config = dict(
    d_model=384,
    qk_norm=False,
    init_std_o=0.0,
    decay_fraction=0.708,
    decay_shape='sqrt',
    final_lr_fraction=0.0,
)
Each number is 128 + 32 x the weight over its row's rms, rounded and kept within 0 to 255. Layers, rows and columns count from 0. Numbers have three digits each. The size before them is the row's rms in percent of the matrix's.

# layer 9 MLP up, 1536x384, rms 0.0684, rows 1133-1239, columns 192-255
103:129039174079124090150112138130043154104120142098104130093147147124139099140140149104150130165166177155113082119180098117184132117166127084152133088164113175098134140155133160089155172150186128
104:170092108168139190116068131117192109215109088138119151108095163132119164139100097106173110087126188160150148139117118079078136099151104093122084135099092159144135114107151113129102108085161185
100:167154134105155106086125162118177131153099086107190134108153171168118138080148106120146150140131138148100161114102168104159142102109080196161170156142122066100150092111085119169133147176098174
098:096113124136168095116192127161161133150118161134115129168108135165151088169124162144096098091184151155057126137181143178147116151172135100153106164083175072093090122145155162100081110079163091
124:123145159179115150049119079069127128143181097105161153131119167140147171153093116100112167075141159093163147113093162103075111150154145160148123104145158155048182137121108098139130096130080089
103:172147088097162100126137148090121166174083104144139151159163148134209130097152140123087114075094044134124116149156172146118113105131114106132136074155081109123167108196117120115147070119172121
098:148117126174122108085109125193177098123169126112097113111156065145100118121168176109146149120147132122124087129115139139180084141096146140195139183117221072110153173115072122134096125121083129
100:111126120112142159086186180082098110098071111100124116143102112141132158096125135114132127058080111137144146144133134115176181080169159137179137067093103076126150170116099127165174077112076098
103:105104107108077107128168098147153163101120096086156186193104067121089138085139128155097097063118157113159099105022099089101201146109151127115117059102139133128133097144128153052109137133128115
104:106193118145179130103138061162109143109126106117120133177079128136130152102101126197148124129122118144127157161139116102118124128079177098204156119053166170167114165119121103082124113125113141
107:110106144085159097143173116120103078109063145106143158134151130162121124179126133072093120161138142154111114141108099117081074099075117126159158089096130126100113096166198157190147177135127109
101:151194142088144162103128032135112104149136144116110131117189077107152117124196149181117180118121136163158068127168068119154166121146078108155121093138133122116077086166146135015147053159147066
088:123126076143115124162114134156147092129194122108142128094124112131069084110136098160049160141162098079101159140105134156139154145124093080140142128069144136116123167199156178076165138122114169
109:157061095173105155157094131122125112132122120115157132072145073100147179109190151123084168157077117122155142096182133145145094133108122117094142124129109142095104128153121128188152122079094090
095:114114148149128086124166116137147111165092104113112131172066093125099087094199171139216169153069119113136083120135167116190108124121050075139135106144177155148123127119149152153070100164119156
104:110103118207136190127120162084148101106072126163117103164107153111186149115185140147186119108163153175154127116149156138141161116119090098178142160093153136161162077177206127139091149112158094
122:133102140091139104116139164138135133106081159199148114129103085120046192164165145155105166124086165119127131114137097095125144120086175134139181114085120099103104143087133089160141131205072085
107:097124147132064155100124062125102114162114072136109127119188134164140130164121103127157151143107150112162130112135134094077152075091176123163132133107119084081187154155133160075149190148105111
096:132122154107162165157142092165101128074175166115108123139146130134126142090104106118127104140139111144135109103134143151175194116072150198100166190125100139178117184115156158123138126187130138
094:151126067126145153158180151123085160050123135144168135154112131158176098104087139038156074109121131144075145135144122091150103173171096073104082132186113155145101147153154100144126150114141123
109:114103149123191127118139170146149117131086130152095104133148100154125159097113156084088140148156130096093133114123153102189179206085174134138166132126155135146119112138191140153108106049137125
098:208146146165097112139092131127157179152103130127084132089130158219164137116171105144105193138172148150091110099176076125132116139162162111059075158143133122103117166087135166098125141166148080
096:096170176106019140134152161170145180090091144105107111078122137158155093124095124123077129184119099118160098098156187133116105143101104128148167072069103139145079097179111203141153122106152088
091:107105164161110130133147135116107170046195118133151109125126151141101170081145198126146105116149102114147163119118137145089120192092142128139151112081148096147110114114127108157103090109121123
097:166193115163114154119085095056139177135105116052061156126116129126133167120134063197098148150109106159129150150102136128089101108147098111168151117136133152138135110044154187134121127130195090
101:130180035090147115139104080086132148145190142168170157085147131190126080120173117147160122113071068132167181102097143107148123103158080100125122135160154140099060087121135077091126094105113163
095:145141095108106120105166140083118111145134188103152130117154170156153117110153110073143108118139114124188136172087078141100176123155115165181173107177148131143116182112158142133155151125136164
093:144120097139114124126090209114190141136116154138111090110109131159150151082122108101156150119104136152188105118176165122112134147156144160078141126143126118149088141111109127185165126107094118
102:087094138123101117100145156143123176126126150148140189139151149128152041128162097162159122096180158082169083156185101101146158056122086104151160172103112129117143109169162170145139123155124116
101:166107124081124085121143099052087117149039114114151103167042198152144118121152118104149143135168108135081110153173107125142183172100138083120135053102164143118156132162121110123147100190136101
108:092117134127100094147172118166062166134113143101126117159079147131163148132129141109079127062124092146067102127140122165139145069112109056165098133135146186114136077150155166172145209110123095
107:084135149168100147088179160160118105119151110160203060132119114157051131164140081154090097141160115147109099106141126185137172120098152080145186156072129115166120133196186185107121144123103115
129:139135133087123158103148119079141090142142121117032125215063162190123065091118128159091115161138151127147076152173102074135089113124116112128103139126136117161126137108139143133138110114097125
097:160118131141109197163100144092092156057145145195201149172095140164135117104073102098130133109071115163154092147097139156143122129092099118140165067178188142145159149102107123172078114134166114
090:162102175126161058180113123123130154151147139083196128117114113149126116117114191169144128129119104150101081151171145198067122125141160077191143110095136096095157122124161088128158131151150115
093:154065166123167109121169118121133103148140160090135175082194127155175117130104098151112203082125086123144186103100120124136133102137153132177144187085149052105135197172179140116146075087111116
094:117123119148157102072130144184146145107107125149126148119135143110072152145121099158162142143108148137132130116152144180087096143180143165048211070144127083123038145120160127164110114127154115
092:094097101144182101110101132117186107176142124180154129156104095151175137093163167115144175156124088147130114087109183150152125112116078122103142152097160140108131197106159084091100092147177161
104:095144164183128106089107128090130173084127130110115142133108116087137144147164103095138132072120120141110114125120090146121148071098098152150147148143069130155127129162102116120151112217132141
105:087155156178154074185084164152156187122172147082146139118104108148098133158086129159107144140127157139134085066096083145127144186134136097176146115091146203048192085192113143160080112181222163
110:129114061145100111090055134107112172163112104131118122137149103165170210173139120157142111117147136097130126137129110148144110142170094135114108193150077177141114160082186083153162136079186196
102:095142143135081087130069212133066127114136161145085202149211112219120109056156193141090158117142217161113121135151095103147142044155118154170101067176102141135101106172100169120148128171110089
098:143116122161128181112170127050134077083148092190141144149078171120074125068099093177137165153127118140066118182117111146058116097144116192058136139154156110079133145143142128130117113184089079
095:107158097118138137159067125146150191150162199133115130103128148152174176111152087104101126111093149163091050133162151130102144136152138133122154138112188098125106184182148193136140086108143162
126:133155112148096137143171091167152147157125071106144117081146126126141149064116206126146151112133175160115126098117102170138213127118148121067099111169121139121100115105146120166162148071125107
101:152075110100161107107133144091139128087120111218110133122151075105186168094148164128139153197154105093057141109167106080130140123114132154140101153149111109136097137118137162149092121080150098
106:123141098131071107094168121100140110147106135101127120159144130133091137176101142124105087159200138118170107098165152090093111135128118089140133090144120140147119127158133088096138143134150125
107:110072140136126115127038199109137151166117140153148169130151137124134120133098122116088145168161155163130122227153100170078116138140110090150118151155134145106096132114189144095121102161155144
098:070195099151130132126119098086061154124145119143173119151138175083107134116129090092127117156160116120081157111116138092138139128103129127113143129116165206120129159103114100111091129159087171
097:171144033148158148088102156129113128146167182124156145150086144109172231165196163122056150146131145151103126118142162145112089173090132150125155126175119178152126135100134099116133111136084177
099:183104102127136059186163197166118164096159217123177133112090086107109176116092108158132112137157166140169122132100119171137165102102139129170103172181058101165102114097092173145126145148093121
092:154166103147114092138128106061105167086202105129188125123125146109182171132179108103117126140115119093093121142107173141152109118084071111147159164109074095137160087116142107168173092117079133
106:107108064134135161127159156171041113156164139168150166021078104127115143080174139135068095182158149197108145119150118102161141135135127095157085157142180105136181105131154152112119121111167116
092:144181127116120112117074114159113081089150102142116161105105123138163148142147139109131109150134139162105159083151120170093130127139141138148120081116126122122153101075092109151156137111154103
093:146127155146120137137163140149109066164124078120131078104152114130071143150153113108166142125154098118137160134186110094150106174126106144157137161144099134146160154134167095115114137182193060
105:070178089070104124170154103096113111114090119132104097117193161193137151113121075103187133121103107140063070136136114137117129127134107180124204142060099099117109145132131079106136102163125136
108:102117096111145107105109158121132103186147135110046084144170161152111118143140180127177141079206127138152169135126089104151165102121148126133130138175092164179152074138096102167118115110125121
098:037200096106133136126107073115072088128167105156124139143132135120178106058130148164116117151085164135133160131144193181093056098150084136144140122137129074099128061140163124114155128096143138
099:148103168174056155122147169140160195101152092113085112122185123135112135073138164165093161120130134153139113121144145106161161152094115093083103111180125139166105165096139168188105122126180117
102:069078151167052095142171170150165107114127141127213021190133149152123169127166167102189127155152146125140074091134142106145142132163123106089176142113144129115186129091146179100092119087104038
097:097115109161109161144105179192125150047091117161170077139167128097140119136198143117135151109201124128164070139130098136104144110160186162124179109119118094119116174143086103129146112142117133
091:115144087146121124096041136184160174144067158071142114099100091135167128107117139155116151076123139143112143071153129114129128089156180041149183108089065122157159085118139096090130162157154158
106:139165151163133127148078064203114140091132163157152201055131113140149170112139044050148134168126108182074155145175088137163135138119043135093138111109080079200098129103111141116099174080149135
100:120167138097087161135150122143107127146145161159162126054128150099164147155137090101067180113188150108104095117154111087130126142079074173149098189096108133122156139129101071107133158170101097
102:139103094128130091116132189128166149166133097137187155151134131096129170109091109110130163140112172125112075076151158067163097138168117105152128056119098082080165142179112092099144146125147131
099:188105122119077188062129143157120157119143088178091149121107181122182196156087075140119142082176086065178112109145144119109185127133126144080097123098130093100078166116103153116114118126167106
095:151113133193164077118068133144177175094130117096207128150108144180148164122177113148108120175135142148181154102084107129152084108200189120085153081128046123173213166177083098136139127121129136
099:181103101164137116056145138125138173142136123111140135100103140160111165096148122126148085131108133147120130132153155136130175124138083146117102093078151116133106153158131142170071148093113135
103:104129107091134105162119188180138155082108141150136123167148103135120133105150105136183204110142098131091081086141091141138174097159095099117094167076109178156102108165092136142095169130083156
108:178114112146153097138112089121064082172108092124127191099115141115067190092117101152126133171114094134112149107145110091131082112084111101108147062130098135128145152069160084160163139120131149
094:159079198155150111093161080098116137114066103133139120104144100137138154116149150089169108105173136125151169132160113178115097134119124180123159191150163117081106062118098058091129103092090081
106:133117083082161208070126104122134146094104180138141128114132146114080092111126142133073125166137109120186090195174198166132092197152117110100095152128120167116164145043167090108139180143156171
100:147065128141165077113119130132111146141138164114151152112141141140181088101147114148127064102100102180179171139141100093075164084104102149141101131200124175118102184147119165119120086137164093
095:150145125159155135053156148140240137148150129127017128114119084199077116097085114132209120146112114127153136149129102129165088191113141144143136092121151147094109068143107082177135048194131093
092:085106143131135174150162110107107088133160100147140157112152148174121191147170140180105141160110180171145103147139121150099143091154103191116122125113133130140163124121036123107145071148150185
104:155126120117148091146089132135176164068157154090183138142099102114121182159158166095116145129152153127137128111133121070132106096095093099119082118125165140153145142140098093169132149093134060
098:148120096102154137139134154168080156091123154098114097155175128125176113149116101165112115164154125096117091138163082148163132123076094083141096136102127160126117106097149126124144165141119106
100:106150147117138142147113130141147169225139149160117108131101134068119117092131115136144095126106129121166143117115089116121168099175191185137104176117156134114125108076164075144125112156128136
101:158127063125115128159140160162156091104155162155149125111134149063095175060105122128139156101121127149116159148128151162111121102129075145144139146146117150052091143126135154104147121109163089
092:121115133171095116174150132146101076096132141098123109204172151093136151139076066120100129127162136109118167125169151079081150107115144133120130144133099153134123168189143110149085134074080113
104:106101119106170129057139095119110135088172133165150146117133164130117169157117146134071132051134159252144096126132167174089130136139100082084140113150122146163140131115153137092125123089095114
102:133117080135175142195133089124159200135159122190143093101140111137185184134097111122140137130097117127161130121078116099163140177118105164101157125159120153112159111146234170126133107113167101
092:166093118094181200135110097130097123106146140148142132106151126112120121130085091173158155123149102104115188083116136125122151161096160152115163193172140123116140149143108134136121117168094062
099:121077164159159114215122112205141074134168161150094137117120145159184162113115137151174127128104102181174146119123101134140165176122094126170067065104112120118132156120151170068178133103165119
094:151151108104090044144160130130159196149146162091107081098110100114136193138132113152106143175098086124142159092124182112166142140117105100185122102162129099106193104119183124157074088125139175
109:092188071164155147147123137166085154162118143109135156078188118124113114154121108116111091106116150117105167117151143091110135139119124176125081130121093137051142082204118089112136092164099134
113:063127078106085171152161159130147127097125097137096147091152139139163103117097145109086129137133109121110127170142098115104103147157087101124086103106117165091124111112091150174154134100103153
102:145133114119139144083116194125132143153101171103134064133150078128093096140117099138143167128119160114146059138093104132043172162089073083118157059079175173108111109067108185149100080113177095
105:175146107080073101157068144194103177172123153097172131108142149142125120120121171181109170137151121147107071115095162074152189097120159099144118127110113095126154097114172068099094123167140136
103:129204184129085158135161142133125176145142134131107130123105077152086125149093167128193086138126150149161154111122128083092152170101145132099122141142180163174180087117134185137167121091107124
092:137175045123154144143157122098118082133079131102134129109151094099098139151084119122154127087151124147140158072129211158182126172110153128176154068122095108146126171191141083131115103100100145
095:119081095139136209152169135130123150117112166124186139116161158161187116136102087142191179177150089060129078156162078175133177129059114108133155151103169084122122179168146139121138061100121129
101:159151134153137137069189112156173131190178133099118113147109089105184124126126112089154160096144130106066126073116123118130114132095138097139067117065094094153174191125099154073167117112145116
097:134109107138136116111135155124151184104118137054128138149125113099081146166127180157115115099083076117090140198146115167134151089082179119140148059119134114180137159097221136134139177086119129
098:136135173123177167076102109064129164099204135139149100104146088108128165169149034113158104139095158084111159128143156099102074157106176112173155130107123219119121112144186106135131118114099121
097:128140125155077118116178118156110164101142136148102164128156182142104150156065096088162057111110107064068108130161152132136145142108074146184141090126124155122129070095216099096152108146131098
115:143109155140149061143050141096161130156168114152118074114108145113138139119147158154139138132117206106101145128093117106170034094133099171160169097102103162129136071093144140098139144113161095
103:097136079157118079177167082076086142146125145113073116196116121145113072140157114153157137143106112107121085174147189156108130162090086120124126076125182131167102077167145076104103215076185188
103:089188122133173147132185141137087087095111143112115107112086134180075141151131141123109154174144185162140111124128131098077144134119190098191088121130147070175124182142118144152118169124161071
108:101163123111113139130142133171111155137091132168083130165114113100101152106071067145125099089114135138099087204166148102158090132095122084034191150126161122138132095165155147170168164093109220
097:139076121131097122193129143137196220181133158152098158112121111136140150166169157084128175151065146116108162125114124141106134145105148136160116103072126093049119080162136144120168165112130120
089:080128071147124141124206110160132159191132088084136148133136143158061060134115163109163164087086086144094128154148112175080131094120135133151133142132134128105126144115119154155096157092137103
097:123164179144168133073180147139156136152102178146114134147156159081148163123155142133141122100136130127149164084129109077139191106140154073091198105099097124145147185113139124106122187083132112
105:157122123096151132116108135111135081056154106221102140150124101099131165093141118104114086121136181147117141077167142144141115129111171121138135145079109157121148115099130101124116076135169116
106:178087147113114107139133215144086091167115126131102130163164123142110156065114138140102107139123112093128066118137096115144057126144139109167136140099153081103129133134128156135157119122145110
105:088101106090130140139076166091148131160096143087088124083129151074084125140083099074099130151091124142087112137105129103153135112149174147096138114139119115119119209088149082134127152102135162
093:161069108162151135118161175090138114179130146138169090136117133163138087113157112197127124112111091120079086157215136073083152127138134079101119138143182150159125131150103155139121148116116094
# layer 9 MLP down (transposed), 1536x384, rms 0.0753, rows 1133-1239, columns 192-255
095:114183154205198160073097088138124117122131101157179095090095143123163113179100158096174129153089143136115091115181148128140159128055176123139112129166151101118194133113190116094124176199104131
108:125211112105126211191154175121118111138117136146162136125165179127137092152169136164084166127136184069137157177138111130075164149090138151166165182155119145149166064131101134153168139124148142
105:126181105179127202126169129116117101126135088102107107114135108129091127117142173144120122110157148155113105177139080157154057110153184105121148174168209116114121145159164124084159171136110123
087:118117176098120102089166107063088126078165092108122085078152186124089169125152179110108156129121139122148166123111116145137090102102117085133171091074104179069164096119110137124132155117118109
114:113149174159154118146092163084116144129214139064161165116142140081104083162132154168120155170130111143134158139098135151098117192129146166104126180147166129138123126137174150122177142146159162
106:173094119163150165102134139144126132103124121159107118115144120088107139174115125122142103138163136120138153159161073189123166124098104151114157139124131119124177114138109172170169161090103139
093:166113122120163152187076190129154133154178114154172162100156161134206137156149128084117079118189149122166135102108168143119125071155119180129121169174118175147155122130142123109123162087147109
106:089139067128144124178148200209126128106080143147176128138157119129093135143093151122117147160123132127116125150191154183143096114133144106139152144109139141201139176115101168119145102117137146
097:137154125103146144177155158105111110152148146127107179111168126119137119184112160120133156136144130137163095102097163105101109106106146187096131126115101101118157081097128109100127157139134140
109:175125145093125137126082162116158153084177117130165159113142198183143124170099114160166116167126104119130138156084144103094168130094102193138118097093133109208130119069171126131231126161103141
095:200169164148124131176185150154210122186116104132117167121193163154169092110070132165151144159126138142171190123109126120160126158080114140106134125150156149157116139141140087143160164160148086
095:129092162143063112140160156085188131176082148128096136120124134116151120123111111128136120156120094123070154102109130157104171160164125087141131134130203152119099141132126105090081175112054165
092:118096118130150142177152195162161130162095142120159174097176137084194101124168131151151139163164135173126125196148127138183167128157147138128101113115132118165126171132122131174115171186157155
102:203101138170165096117111159096128084162197131185149176181193177118146130157123153198093147208133131102145130120150116146130060175199130173121165178172166134104128097149185114185138131159186165
098:119166128108117116121090135181092177188140162152151082058108100141137142152117094078110143167127158132143118130117131174157116156139167106186062097126119082169174094110120150115119173074177141
102:112152131148120156119164179092126147172142181090157128133093057114111080100072184132158129137146171143118208133140118130116185182097096123173087134121182129136159168088203155169159140192090104
137:163154144120146136149124131110103115132130142171191113124122162140133159142133159136152154149115161231119200159134159111130180132152160164150131150190138095113142148146197109198167139148131104
113:147148140121133157127138176103158133105086162209183099155115124130124070097103169184160138112135154129144070121158172127145140109101172165122158138131115131088155166127158145147111145154161148
097:130138110107106178176118113194146116113152083157116145155163178131120145160172237162122143129072105102153078142129146145120130111108161156134078109144120109122172115101116145121118126131163165
094:137213223111115118133096173140123109174164166089155114084062104129127150123135126162155147107162168187093107130145131089068147137121124153129163175139191131137099104137124147195133157139096078
100:139143130106097133153105111142111148180120173156134132149158131109177156136115180129139158156100119157161185089124160196170093114143117134092104159139100152165170144126079154142183124123162127
092:113139105142147245144094117155166138092124151102092104112102153120146147142151156130160079153153180136168141156076114159176162128077175184145218128169130123080188155179156144179166176139072153
091:062141176138112155157157123189189116190129127152160113158105130147139134130124184123167101127124124193154141127079163150188096179197143152069138126146176184160176197107115124182144175122137171
085:178179132148125087164159091148109137130084158136157185130135133136146101138154145155156159125110144096107138081175063154105099159154197098137175131100141088134127128133143099111134147169186123
101:146119112067149142106135104120135153106041154164180176201163116106127065160153139166152119124117129149103144139109121215094122109144166126104137115137112091115072129131126128115155176173088139
095:131102145113132181104140179121138130091101125129119084140108188067094116124134156140122142149171113158114142172140169118133185114129069137098144184102133184154138162073161194149170132164115122
098:210172157099115150175128127141148116103109209135161162129149149116153107117110108125135139111173152129162240097094183155144113134131128103095117173134119108065138118138117136147105156211109134
097:149152163118173164129157147150177177192155174150141133141144180176208190160120202172211160114159126088159108155143059133164161096195118102097151099150114154129138133147166149139239123156171184
098:087164173128173155176168082123112040153118133207135164141156095148066122096131132129195114108087152178129066144083136117174129106170173152096114150155070120125081134176124122066153138170157140
099:188151170144187162182140156180106161162179122082205094165155120110161133093112151135128095161163177107170119137138172104068161123165090090099192198171154179107129111116130079114162125094146210
098:118146174168124081125125159152194090150135126115143144150066133128127110178124133131159126151183173133121190167131151145143133106146190144132202071141165166107129137157117133143137166132191156
103:118127111128067152146174146119127063132137119122172102128133161139124158153113150117108134171125141124109146094141103105102115159137153130163184128101107168095153180094143157115160129183118105
151:158111090128129154146094127113073070120098146152131187162135157104180083125129105120159142167153168193164077145153105119075141099089095105115108130197141104171180122056151141087190153171153143
097:089084089097122135149114182143097156175113154115129111087191128133104139144169164142115091116193224164137100037135131126155117145114112121123124203168105138170122130167121132136149085137126129
091:171140146132185136161158112108148116105121120139086134142082168131160183108203144090152105136142166161156134078153121115151122145068153188112107184112169172150112129140113140138223109213158182
098:176171125167122146160135129142167103164137166154189108157099147148182116185178147179186066167171142174154122167144110132146111162164132107128162144219170116113158100125112173192255152189116117
109:181169162140141117129134104138162105144152135111200120117166108153163150110145143159112055107151113102162164125135141117179148096119148089150061131119142131200148109145114191147147112159148117
089:116106147117174109145100123179150167157176082161182154067107122178131105111127092122089123112125118125154102179166114157113122164147164156119149147144160104079144091137118155148122084160131090
109:163107140099118113117132168157138065134109173132129114129132113119143143113140122182100141090113111176153097103122153131093145097126120069163125125113097187136150158175138153177143165119127123
111:193177114123154120152173132148090207128153111141186097130172127079149154141164167115180141139161144158113209180144120100132192145154175148139124142137157122172127107113107125108125150156124185
169:161168147152164109157146156146169168142127181160167163148161178157153153173128156170173190163113154144157126098158146130129133143171175186160137156171148115129109169172162173145221160169185157
095:196181176118184084095128144124155180093106110131133131098171166133162125157146171130141128126122084183099164148102191160167123096144113190133113105129090046115143132124126118138113072154156095
096:106137137138121118114149108161093159196150175107126113091190171115161196158088150084138195117097176083062097092147168172135106136148120147131162169115107200137161131076145200172151134129141162
094:151154140092134169139202144095133101155088166155155138166065128142195181132114154153102089096211158088135130147098169053101078084140108180087145126186103134150150194114159116171153133096169083
116:160146127131148141101133167149194167100173161153067206111154168146113123149132146140172183120151163125161167116165152162152179111134149094118159165096162137140141074126141087103133166168127162
111:168162167154111198216101149102140173103154152169134156111121124130182137072142071100176123125161108132196112089135172150122062131041164157145122178143174153107148127120151185124131150149135086
113:126158127131170119098078159147154127130140133165073150110153102203123138156162163131198104160158171108206163140164110112113185149146127132095147121142177187090096156181152155169180206188123135
108:162120176129160121172153149116159115110038144140181183154146152152157113163137174107138191155101080170127121078134108150152076088158129153122168120102119084081085103081085137096171153142039083
093:142096075164074119123125139136109126139144192141124125086147108167110120171136079172087096087149124153105139166180169173119141061191203202122082131189134121133144118113148192089156136153119117
093:148125177141104179148154128183099117157111128152181107139165090127116099173146113103170120125116124191143139063104109134074152127168132163105128135142168056128125010153095150112148172172090116
113:168171122172179171108113171140118124161137161180154137169139131144112152162172128133205161201094152171116123165122169128174126177179212176116171178155095127107147189177081121171116161142122199
089:152130096124087178162137100182062160155127134137102090120127122127094110143122138112108170114154143178164117126129117102128114163173129180087077162126142171102068117112083069092105114159157061
107:141169118087171150070139146172138062163117161074134140187152143104192128183115147159142180202129105192131165073121111150108122174116163102211155157148088151122101104155103152099071137116109093
094:126150109180126080166133068154075134112118127082139095106114091151181124171145128157172118202077152109147073152165118113072130093112116064177127108097093136166126109146106065136115189143163137
094:115179138108119089157116181122189115147145119122146176147114132158176085139097149153123133230175171160191196096126185095122133138155145157110132144159102158125168111085155152173174139129090170
109:162127161186171139142116176205119120145201113124111116158119104147137100188136103103061085113129174127195100144133173147150134151131075133160179120161108142148145117099108160165165144122119136
124:165091125138141150175159156122145162156097119058131056151187165121136143158158152140181124136147154168149134122080066127129162114148114140139167149192111093162108137140133147165169176152157151
102:191132131142103180151150142166137097144151096173186143101154171139109091084168203106110163124115204135130137097096121125154158174163170154107155163113145113115162140109123188154158125211081094
097:169113144118147145105146131118109143164136112094114125120094158165181159105142110129111133141122108163176112118123141050113086174113125122222133071073106108112173139199111103138161149113150101
096:160134159157120061165062165119148087084176129123156131128172087124117108118095124120138130093162150087115161132154137085121117069099157076074168068181114175130150157055146164073160094163107136
104:161143164177127128170145097134163171096117144211159131151191226141207176175126133134120157117086125128131143128174130123181160142160139164189142195122107180200149141130140157147221123112123117
092:105107141123111152118149182201132115173171101115119101127110138137132193109155132160144120119119113140093128084154120175110163182174196151187159159138129136156147109103121154139170110090116095
107:163108156082121150135113129154120199151147121126146126146104111152141159067159131118135104160098126150195122193092094130197188098165150166114125175155110145158140179180118116158105096157211130
102:167135124141122160143105183135123141157138173201178138101144110130152131123141149115165169126169105096155134096160136107147165156151185140133125169123131159111175143166121128187141217145117169
103:155176138117150197120123122076139102158124097140089227201108156175116123194132169144117145127135188152148165140157156099089187171118200128143137130134107084119149124124131179073187160223159106
089:154149093179096106163093183141168104178097120152163149190186106143095127188115140134122132178145106184037136091100111137163041118072077132148198099091143155110188111123133130109162096189149150
099:202194129107163133119112143069130132108118111102114110137133117086151094195124155176147111173165147205126150106123140159159139100161122110133165181121177132120145121145213128105189189136114100
098:138164175130130156167129141153151063091124163098135136161161143174131081108119122178155092097084124150085139111017161153111104133078182137090129074110117098129173129130154150136122179125067143
098:164134113125173139113157148139081193243095153121171119118092129131124167201226087174195119141131097156135089142130112119177155081144098123093119156121045125122203171092140119132152153118137137
103:129078138135080148157189116185168200152130156174128146148080125134198147174111182141220165138155174127163127177128122097160137142164149141178160115155210130086153136171138149080212150113180156
098:147148148141098126146123164173091131153157098110119177162112156163143131112122126129133213186124111127135126158132124078106102152174092155123221165191123127143130129081174119143136150133128125
105:123118105204119098122130161100105140116062154154165102120138085149081167128155122156152114143098134136147163153035119075150195152155183078179145142212140116137079118105195155143132194095124119
101:118121079153147165097121141117150074165102135126141175120161172087140132168128179142117096134078130153148203125103138168131096175126135143217167147103161154087134092174145147129160129160153104
092:132151138178104202162180160121166106170137105148159121156173124099142115123175179141167132131134156079141147110150120120141182131215129112148138144133162135131117068109113161153179174083137100
095:128149124103162112140100191150125149151099129108123147124114185157122080098081142094163182117146159142114168102124140138145103164129163143165137111139179144120158130108173144153152174146139140
096:164132134123061166128206173162121166123107122073079111120202140132099104152174184156119173172156135145140158128109115134140132133129107181185159161180138149167138178122161137175118123131148226
088:141124147061138113152105138120149102152123098098110166125090112099120135115114150149172137136126127134125161123101130114114161094151129114090148159193160130078112117209143143156232111096060123
090:180087147129144128128123123072185140101111110099195122146130102154089142173143185110140154180128137142175138182124128209150142195181098083148103110187077169134134164179117164141112164115157161
104:128103144069176135151162102070135125104099165132164150070134151114180147148061200174110136122136161146109185103169178160101150105144167157166111075135120129149129119118152151140199148124137114
090:158155154095173133094149121140067167162072094184134138107123083144125062121152140134180100136084065158155090154144166173118147161167107146099146117149132127129128145153157088157137151166149139
095:109088174130144120145186117191119133115129141175165129144117114167110098132108096132110107118092086072155128175104118114157126100151065146159159132047161131142157130127113122135089118117140126
096:152149119196068155081181183120152112114128130095107140176119189159064189170167122187163106137141117091170136112168137136128120145148118131156182105123129148127138148128149166081142079151113142
091:092109153105118140092184172172148109140108107076116121144146173092149128137158182102121194131141112155199098135159157137172113126190194189140150176172161127167145156137141147127175135148167150
092:149132161118181152148138124107139126048188183139181183069107146110122121120130129144137102136203153145095170102113140088071110110127120152079161145166131150102108111136088159171150130127085113
100:213151176136113152181102185132096088141126132095151131122120122128153139116148133118168161115153170170100140136091077118151206135129130174130157129123160166142122147104122109101255183163111193
104:119146130109102135119081155181152113115137109160139171109152091075133111129137117187112128185141125160118121082122149151099090133115213145196169135124186201120114126156136116116102146132158184
100:124103145141179121160137131123166162141146181178107111139125101140181078166126098103161086053143124151160109178189090139160132147191154126140135115130108090139134181114106090125168167160177157
112:140176181191175129112144176103131119148131138062126150122136175117133112137185132205164122182123194178156088102136159145118129152165117105140181139169194161138092168136154130096123125200109142
102:122200117176113123127125050132118167128172104140178129163147147052171149139078132141167142154149093137146133087103127135107146136099126098108093153135125079161126129171181101095143134165082155
092:193165127125135177119108106173093099122112088102146088075167126160178102110131129129134101166146174162153126127163151154142083183092164110189139139129132114132128107103064149111144121196133139
091:131126204051122215163168117145156168140137079165136115116150157148087151174176037089100150144170160136141138156108140086108145116154083160118181192159097149099179097102180114133202183143171095
098:116150133163128105137105119154139116167114178102160125106160197158155166173162218162174156119154179165130201126102146154150095166157131139172156178156120121113122068154158115202210141152192145
094:153197128097108116082170103130127137105152146104129192096187123105185121126191139144151150116128129139123080085189094092106147206174091164166168134128094151121187140105140128102140123166127137
104:180126153126177085183082095139157153113075131141142185184152049132172114148094133163143137146158128164139157074112098122126089158173089110123173126141097165150179113098069110146123115131147189
107:154122154084126149135040141131138149134204094121170176133162130129163112148169119160152123143155135122152163147193140081092054191116156125108149136185102161101137155123086123176135106174093154
106:121180164162158080106090100155118109067109131130164145097138143072103109178116148125163125117118153174125121126079174153181136163122164127112170123146159162159119145133138106139112117177169196
112:156174119120132132137087095136207131163086213148138114132156167111142070176102189122158140146141161113123179181117121114127107162160154172172143159125165129106171183141141114160191172133124116
093:130145208117216170142101179149185152140154101200186141131133148119133120123126121160110074165166139148109155094102101067152151133173172145136104187129157149168216145146129133171146186200128128
103:137126171208113140067137114143101110089113164075102116108175164076225160128165149143108117137107139130157152061142125166105164157152120124115113161164083087157129068169152136161133132163094175
120:143175139095147154143139164105117102211152178125206141055129078182139108166102157160097135178063139174127193128110164169144189108128141161178126140150079140134160158167160082178164182152158145
094:129147206163107124176151150082149059166119071074093119143126095138115144137064129158123113162104175106171096092128092123104146066121147096142123105154140034121203112105126176135175111132184152
095:151149146086091168124119174138073104093159141160114116146131155095189136098127085154128127168138149130135129077157069041118146112117124095131153106105126130146140096159153117182205136124132103
107:151154151169140099148174145134083116130189150092154170151136151145163118163130168110137158121187161191106158107121197142104159123130124138143143143120146134131089128144153141161209099202102176
096:073104089151087086141161089092121136119130165130155099156098168134079066151152142158124079125112105098052082134101130144098108111099122111092137112125176176103100132107152154156135144105186103
103:180148160142146098101104083146157133066140172110132150115162097075145162122120165155091112111143132128076140087119157148075133171086112098118213133109126171147141139128136143130139050107103191
096:131118164148164150153123134165159100160097155177180143182144159166185183165152120212093089181212162170138136061106135127142147138150113134179130139156118167154130094133102183123221188140107140
091:185144209133174113165156168164129133130142091131154153102117142103149118124130142164121106136165116114175153154129119146181135167099152165156141124132114132083139106113121135151172117167115145